{"n_layer": 9, "d_model": 256, "n_head": 4, "n_kv_head": 1, "head_dim": 64, "d_mlp": 704, "vocab_size": 8192, "activation": "swiglu", "norm": "rmsnorm", "norm_place": "pre", "norm_eps": 1e-05, "positions": "rope", "rope_base": 6300.0, "rope_fraction": 1.0, "qk_norm": false, "attn_scale": 0.125, "bias": "none", "tie_embeddings": false, "parallel_block": false, "init": "uniform", "init_std_qkv": 0.0299, "init_std_o": 0.0, "init_std_up": 0.0299, "init_std_down": 0.0, "optimizer": "soap_variant", "lr": 0.0042, "beta1": 0.95, "beta2": 0.95, "weight_decay": 0.06, "lr_head": 0.00496, "grad_clip": 0.5, "warmup_steps": 200, "schedule": "wsd", "decay_fraction": 0.756, "decay_shape": "linear", "final_lr_fraction": 0.1, "batch_tokens": 65536, "seq_len": 512, "doc_mask": true, "z_loss": 1e-05, "train_tokens": 331800000, "steps": 5063, "dataset": "wikipedia_en"}
Each number is 500 + 50 x the weight over its row's rms, rounded and kept within 0 to 999. Layers, rows and columns count from 0. Numbers have three digits each. The size before them is the row's rms in percent of the matrix's.

# layer 2 MLP gate, 704x256, rms 0.156, rows 377-393, columns 128-255
101:560418526475453516447541492528527517544476512483588402491562531457428513505487547502524516508507420529447542536473577496452588537541461494480515535525490454487452535567511516521480642477508508398539420502406521524358438483497450404532528425471535520507505412489460526563588435446521513430504447463478429499557541475400473476436502510474484611500439564486462475479473462501517604437440
104:445497598552520575323497461561542515539522494494557469509528426477498496524508539510521501460531519566504564460512508462478524502544587476496500514413442520479434508438514507515497457430480504499601510410485439500487504596492493463627482490467447520456564432478499447530461436490392461531512499485525522493435490507484491486519500479437564450577539564611590585500512488527500475532545
114:432512552480481522450372460506542479450423549532569482581589513468462481439586477476563535442595501484513549443601480554323499487464533477482479454547478456425441445441465524552435518514475520427515461551600414437537474516501497502504560524531464472422527493565457590512525473505506562430469414475595461543513436537452459499457434535537485460623483536469591539399464495400498510436568
102:546488484467475499574440524571535542577567522576437517491421568529508519471473485409567498494475545422560525576565496604604510542545488590484496478479552544460537475586560546483568341549453518468518584591585511473562572549506502562555465488472476563508500354485523488471462545510515412455629470522459434478448483475488570460541456524494552500499555457526412417395523451503534539473496
101:567404588506522488492523511428524490540491429443495507482511538494428515371449418502450505549666456481472444522558426441570498455562540506499445513476537616475499391492490566534562498596448454539501459520514470508474460487514520528539556535436459524422529518463431424495466466539536569514581550456596479542498485536493533428527601515494488469475488394470471556405464508540495531538448
094:506548599457484579463543472504471517545580555494544479515465522525432448527487475477501455488469535441542488489583480556576509474542551451492484482524539506521552460525434428506472536459592501485515564523511509571469528372476447431457464493476463591550470429564501468484434478475525500543432455396478375454379474474416517531521416549542468467494564607585499545528599502532508482400501
098:505456504526484508463516493540575481453433490569516452513516448432470475573470467470380548513496431470529415505575522572517449559475466532447442514478535601545570586556443432516425603524463543457533538449445481489538578525455461532528464459531511456404530472605426531491420516468436461517475452496496442447473455582487575508445409540536457565575504499455554534465560470430491521549477
097:484524587458489519450455479463513462508555581545572528500468521528596502560481400458563449624572556472458424382549448540512453478483478470502547584512494540565536484554543408406514563486436557508547498563490519491484476482536491558543522555446529500487509466475532531542556435513547521619446453476454500531595462530601509474516489438464450534537408545546473482469486508580540492512533
094:478562545443481506476485444462528581508426393457556476472520524422479529497540545523539514494494524441536517411559475475562406501520575423579394511445510551406545464472485533611457566401437576518457429543487396384422524463525456481434533509517501484506531373430601470563502519564448472522487468522567444473537592371497438505409509440562485595500387485483471481434494551513507532529519
102:591515612498544519532438567468575491537501600481439578532432596509485445451448505447443512517424518499577570458476386524538523404403466547537477424549459591485502451457488495541569495459467385480416527515431444556536595520464450521518485439498499511498534533606541457515523615577544458500463500469439438467503561454494474512567426542452483508482438493435527486551432527448423468450509
102:499479459484447495536422504609516507565502503549466452520472438506503416561548493501507540425468546452563453594485544481515457504474492565547468417554494521577552519466521500557422417533475441441492540408533437544402515549436489504543530530484421469549523429569499474476499541477476449502521488548481433448525466545526549477444455567476481499504564441520471543405447474496392566430430
107:461429428559468464501458522496518519551526458502550490474388477500543548566515543555474470504505498519488484575566439521470520605623420588496524502509528559537502443534435614590501437504556551531419535441462520543481393502543476470505521489536482531613478591472599448412483530550402419473472453485480516531441443481569509573530596538525557535473477568435504463474471615597494509427514
093:574515443517558510465543515555552448493405452474496476522456461448563509553449482435442460453501438518491533497581546545459507548434584513551504637597420521664531498455518442501610411452529468578488510442500551482495489511463529436502563478477591482496437478461508534505441545522397393480494505464479460532479486436442500494542456478467501616507520461566503504513516558551479447482436
108:536516546493445495390508478531454474600492474499459467415466533573420418496513457616496470496514475571523515488441525565561518422508535547471419518527542426444427472548494443359547482515552526473522528518549588586525518510535508436535551437387371541399531463459501540483517499342520482532481507398511521524473522563491512537517551559529564464451420474511549417470476511599475505533506
104:456515509532538481484582460560476550522576499517483518543529503532584504519462446513495496451479508496479432552482528435522582499410492515499559618509536504475537423556458500486487444567516484550541425517328568480510513489528486543591482486457456483493551434518467437472502478549467490494362533486446524603604513499531487524513560541483417435453468540468548532445412466532488493494433
095:557529503574555437445592513489523535510480512489480540451553449506464488489616422438508464572511383450509519428554604533623493558532440502511481531566544523502500454411502522597502438498558507517518536460513481402495544456472524483508516486400452503562450517512570509469475505485569455506558431572571485490558545460494519510545481431428503535492546527504526472434516508541444533465430
108:532541508463441501505510549551553463527410582472473436556472547440501576528599525582445482502567545499525544494573519497460439457615437518546428531466446515586470624513457549439501489443494464458490408543586489401614521459531509465392532447519508474435431535498548441409485485433506440557569520511422508557505478498472518594467521492500517568484405559445486571510454513573493583431508
# layer 2 MLP up, 704x256, rms 0.155, rows 377-393, columns 128-255
111:591485463641493506563620503442535510476504480537466424395493510538479568404525531631474559536540509480488555397539571507524536577539456379437478491504542451440518398483481482442499538467532449489521571498532509507562556428513459545540521577507431405498537513506446533478512476525505539460535472473520440409427391559504493576450458511464495487538583506492587559588484535524496518486477
095:508553477482506420590521494406402516488453508495426469524447534571467494511435467484508508539470497378429389530476505451457434522434458403467440477570501511504620508531524502438539604516500451494468515502495527531495474442526475557552548489440485518478443502440508483502492474548514441495496531472565520512554518506565491507481536511448430556518466524448493536444483518494605467443490
115:403529500428461512450459509435472589476500476460509520399459542506561404423496474532487487491494418493533532503487546532608485474437451515558524571534517580567510487462521537549428535525528601574585464441501475409495484556453447540561424466518385483478490653506537469436462551523509510495519586495486613501523617461571463507571666488549545529408440448554505487531451542494525544530582
101:468450542556434591497476493434570495537478503600437586522478457433480490461498512512444482579442461538481571477400407483534534546463529560507513474553454540532511473534433494478466464406576471598509463463431568414513523435486445509428479590475430574515428449486479447477428519506460405465481497455527424489526428473599487451498600444516565449429428582482540520486451539507612475483466
090:466492486526538523466444515487524565536397455530513517419442526431495449519544549487529475415468522512488528572564442428501528472531521484532569568564518475500430431390480608481515475423450488460481526525547429444479606569496469513481526505580462477548555502437535413459477491521478513542491450521509542504516607489457561513521586451531571394424574470590562419420513590525462518443462
105:410405511526426505534482516553488520602525419447493483586485482478464533456494410444501460493497589614564543420503501505486566623487562502441536536528586523561527477458460480488543586473543516526495539592482459411511485451584519550429469509446592493478414374503467533456504544483539549507521555615415429472529464502501477506441515487431468523576530448517547524514466497502580427525504
087:478437481515537507480546518518508551497592526494448471441523459485482569457498434554540479477480622535371548528441501447516523472477495508500537467459513504485434461497478427557532464410536584555553405448479540452444564480524570503539584522524444517566528553474478548546560432535477588349394561512519479492538511454606493516506544542521449543468534473444567478513471467492497417385504
102:475512569410554528569470503509485509519563457420545602568431444548458472517498472457447443405510482479495510541514497545513486530515445499442508530502504483507481404520568449515455593496559521555546471472451533512527570497618453565462519385349636466550550410542423445495525573501435405522411555485543491454486527512541453376506471478499504502443523544451520520486446593482565518486458
098:509467546497492564514514512521548499544551497538426529437615524425483552527422534527509577451511428509468393564437491551477432487366525555591569538499587467501505513525541494435599370578510576540504539468573577528517526513473473426435464473440484572469528550568469505457484512533528535498490510470536504490558517535433559502518473594474562451482626499547541567452504598494504517519446
104:592465452511478465446536511458517447617599470568495507430527556536545603557564453506562436500461478520547459591417451546513481445458533499548561592457497489490539452452473566542469435478483527558547488568518454570383534507518467479527525563512505573487546539407491474592403516491442537498584532549444554432549461457548412554509561401458478517503528484584519517511556444405478428479525
104:402552462496579519451497542568616519554511513453483514481451385533489460463498480502514527504476485517497589507459410516479562542596518432491555398540494540553527535445473591486486488624476552476521571492470450573491472606581576456511539416357539428454450432601516520529488563476407469483554454501482436524580555483437493554507525521543382483531528492470516551538595443525575436514516
112:396484536478572494476562455617499474453415465525452466458452512426525536578619572554509401415511489463408509553440598519511458476450437491597589510453532499522515482572617488463440458448590442531475600484475515563462544522449460504468423474505519457558474451521547567496483465444515581505528402510478528574441476463540419522493486454504510542505540461571566469498515504638484501514476
089:434462595508417482480399542471557530479532609543484545544518495556422464420488564464517543533556491502537471482455494550489536511494476540517505493432524435432484605494555511519437562545514523485547502504548491531515468588562440498546539616528458394550593548567543401546559492446577601496470585499500478389575586551510501536510535470522607455503423420492453553518485451451472515551512
110:596534465464570512569475531431618514548470516533542587622456511497627554556514541382492484483450586416524614613500449486589445505469502499543599510574536606469524539530474539626501511521527532556446449501494437430455423487503466432495439506559632446483460575442408495477394458551455488491500516616523555558499495434453482409528505495505467543491521476443484515482467486490515537491508
101:483501488487525467494454531509514545505571508480581490411515519366444556505471409474569425498454542452399616531484583463464562515489480506564575449528528519497520474510492488481576490613501466559555518459594487514503470481439486425452518524501646465576517443586447480513462532554504379544494482504413551526503443492518476564529463571549524487465514467541502550505484437572565483529487
100:495472503539485490512529533517449511508454471560506506496454399603472444553444403521528415588516437423470409431477525517500607546540479489593503538563537436421423437495473553397510546520492481510501501420483524466543517519539506388519541476433481512499393463480494466596502544476460494498402402434490497535511490490532468399399526532491475608519506527523542518582562447474546504398394
105:450497515476568450542508531589591485507443488441500480376450532541514495547552591522483497417506535566542582531472422469512524513515551490475536565469457434493438529522544572484483520474523526455427540603387570430485523431464442462507569546660482493506448498386514580540569476472482492557470496447491508466505492457379554509539456567457392539520549499393432553507474430449502507468522
# layer 2 MLP down (transposed), 704x256, rms 0.142, rows 377-393, columns 128-255
101:488529578468497514509519485516516410471438506520588461517525498437483479549536498540443554466462477499475493441504511470416562506450498487455533545415452524497550609470511492660504488574440515569526500524480555485404426520534457551453549397547586542493471514515539517534520461602562568490463494466456503536486576369410493519504400481482516523438521446554511507460479492552514448485495
102:499512530531498460599517423434431508465447528414451496493364517467527451532475526528571389434512529542443513499558485442493440587477450527568481450523473551485492462557480435435516555503483391495468473413586525495594564499466483468431542512505420440605460467465589438506569500431506496446560510456478473511449454513568455550488501557521445511523552534497547426541471531469515497380411
108:529474434538478468409445564534471441527635419476641427488534418555543562490502499512490391561493431553403509412501505536494543497520506506519460573542586561490463610466434516513482549511405541469540499537525509533515512479438475558466576548488560500420475527538423535594584524429537466526597534559477443475557493535529546513530613490584521438491562501610563464531458476421438501515443
097:477492505481477502407466557486430518573565570551461498418524471504443411519532523552488495499482510506402570551465525392415549460564581421433533532511544544477547440494488514468550538427502448420482505536443541500551455607445555531401583526580381529464431571441488478417491570515498513429509515532525461462523516483549497463576437505481523532469445489485434505513469439463557521564552
098:460534549507519551520552573473464481495459453498555504562572497532436541599475468481461511505515421460521467461558460485479528532424504530448435426538416566499530495600478393498495537458506541543556561536493492520585420417553496492508511474509483516475505479549456563506501507540554419489507498505527561340553509500441600530487526417510522479524414483427403485438498464512477578563441
107:539478566497464495429532532487552496480521537400504507517464470438502455554524378462507551426470505540588474496572470526508543534448560624445550464544522576553493507515409436580486472468566456577526549579500431485461464481527507490454472530488423525420497368536502441485394506499531537513558483572477402524491404442425478515478557477516498594612520423540475440479581482541583476521535
089:564487567522512530561475460496515447555419441448476539474544635475559415507510476573462553597443499455558446504437558530419474449540532489420507482495544438466462548553512449413477557453526543583428542510501569472460479488436556493483514467500564498518607458558565628526490573451532591463561579448559479537501472449367509446398470510538497427503501562480508484482505455462567492476462
102:509409554499524514499493454430483464491526434462480494494346439487537564522439487528436577489527520557471521481521539552507442516473512487398563516453462409583479469570489489481480535479477545594564526465434532444547435530517480603484382501430460543597502485480490432529494555487515560579478504428449542586537487456617447415500480417500401544470544503552458484491514543612550493522443
097:483479460545492531444548547525473517540518489533515528545481483466461449459558458463488551551494510463507554478490497532523438539507408432471444580542558512409536468484480553541526512567492537504515476459505537616525482569544615525606479391483576485390452557455464540371464447534564495500451537490484554485481560516561471428607369512485569458491597540542503499500487518579422508503464
105:517464545551599499431446547443522476440485487406486490461502533490531547626404425458405462519514575504544447405483543457482476562494506555504528442531516523464487571559497553574496527442567543442516521481495486567470567550499498543486484498467490510485522435492563467492558480511481494504557468469502527422407440452403619553529580515441461463449426474482512445607540453488492474594530
100:471541515540556581501511507449474534463588486470495541471474446504473473442442500537562564386509450552450532421563473494431468426507528536500516466514448419500595495559478512433484530420454538499383468601435494550450488597489540622434516545600536519476457425499547556522511545535569449502491485489442525509571539445573518501445638572581447546547549533537595487521455484456511506521466
105:494573440527491426427534561552562443412549452517367489406557521461474473602507458494542509503435506463577552494482591522468472440526491484508534585512475475505568558397504554472542585421479500444470544526567576571509529475487546493439425488428563407483461504532527523471520514477430464435508528500489492450539479485386480500474446492469565443480523506571534435499468532551428563514489
093:519573493542460575546570508421488444477602503440504486483522514427486501432426489500521494582481394515463508416523532573471470455642496463458534568464450553493482478485458516577450482506469538523542554550542528534573505478556528520476470502512482452361545450452540524477411477453525588518511524542514535477582421597564522534421424573489568547444557533501467480391552503510444450535607
100:448503591541518575483420479551451396501495406497491545447406393508561432476466520502553465436488548514561483482601605621465493510510489458610465592454382556502508476503568558470489468440533538484510539548545585559528495517512400544515518496417475507562481507513551488410576485533555507471473484426460436574460520503496527534501469567489537472499434542500468444516496563487479458435480
097:517509564584454513513490496551556498442580488510476616490515395426561502433529523499518545438388472540454477481587487543500505506566532443488540552450448485520504417522542495448500454460512438508525483508571525471518494533430460554570495504547538516497454454492502468490498447581441492460476415524417478540528479565570464376531352522570336510514473415476546475529485422524521457499464
095:570560524469451535428489432486455596466520633580475450463474485435421479430479463490496537581458494490518581451574442589448453556501547505517472528486583501514439539508571592495577461528474467443519509539443579519515541516535452465423504486509466450511483487585385479519527468558528552500535513507488479497488574511494552451424593562519481489553461460469529552475436494451531465497596
103:436514455575404600562468470525514518458556473477500508523551405468513482510522415469573545545440508456415455579423496514509511469535468458485444444486484497477534559514587469472517539536509436452489478509487616535461548479509476542627497544462443599503559532454385441477551408475562438562506399550561390567442451492522512508523624557348525419535369478492407417541508493478567496463437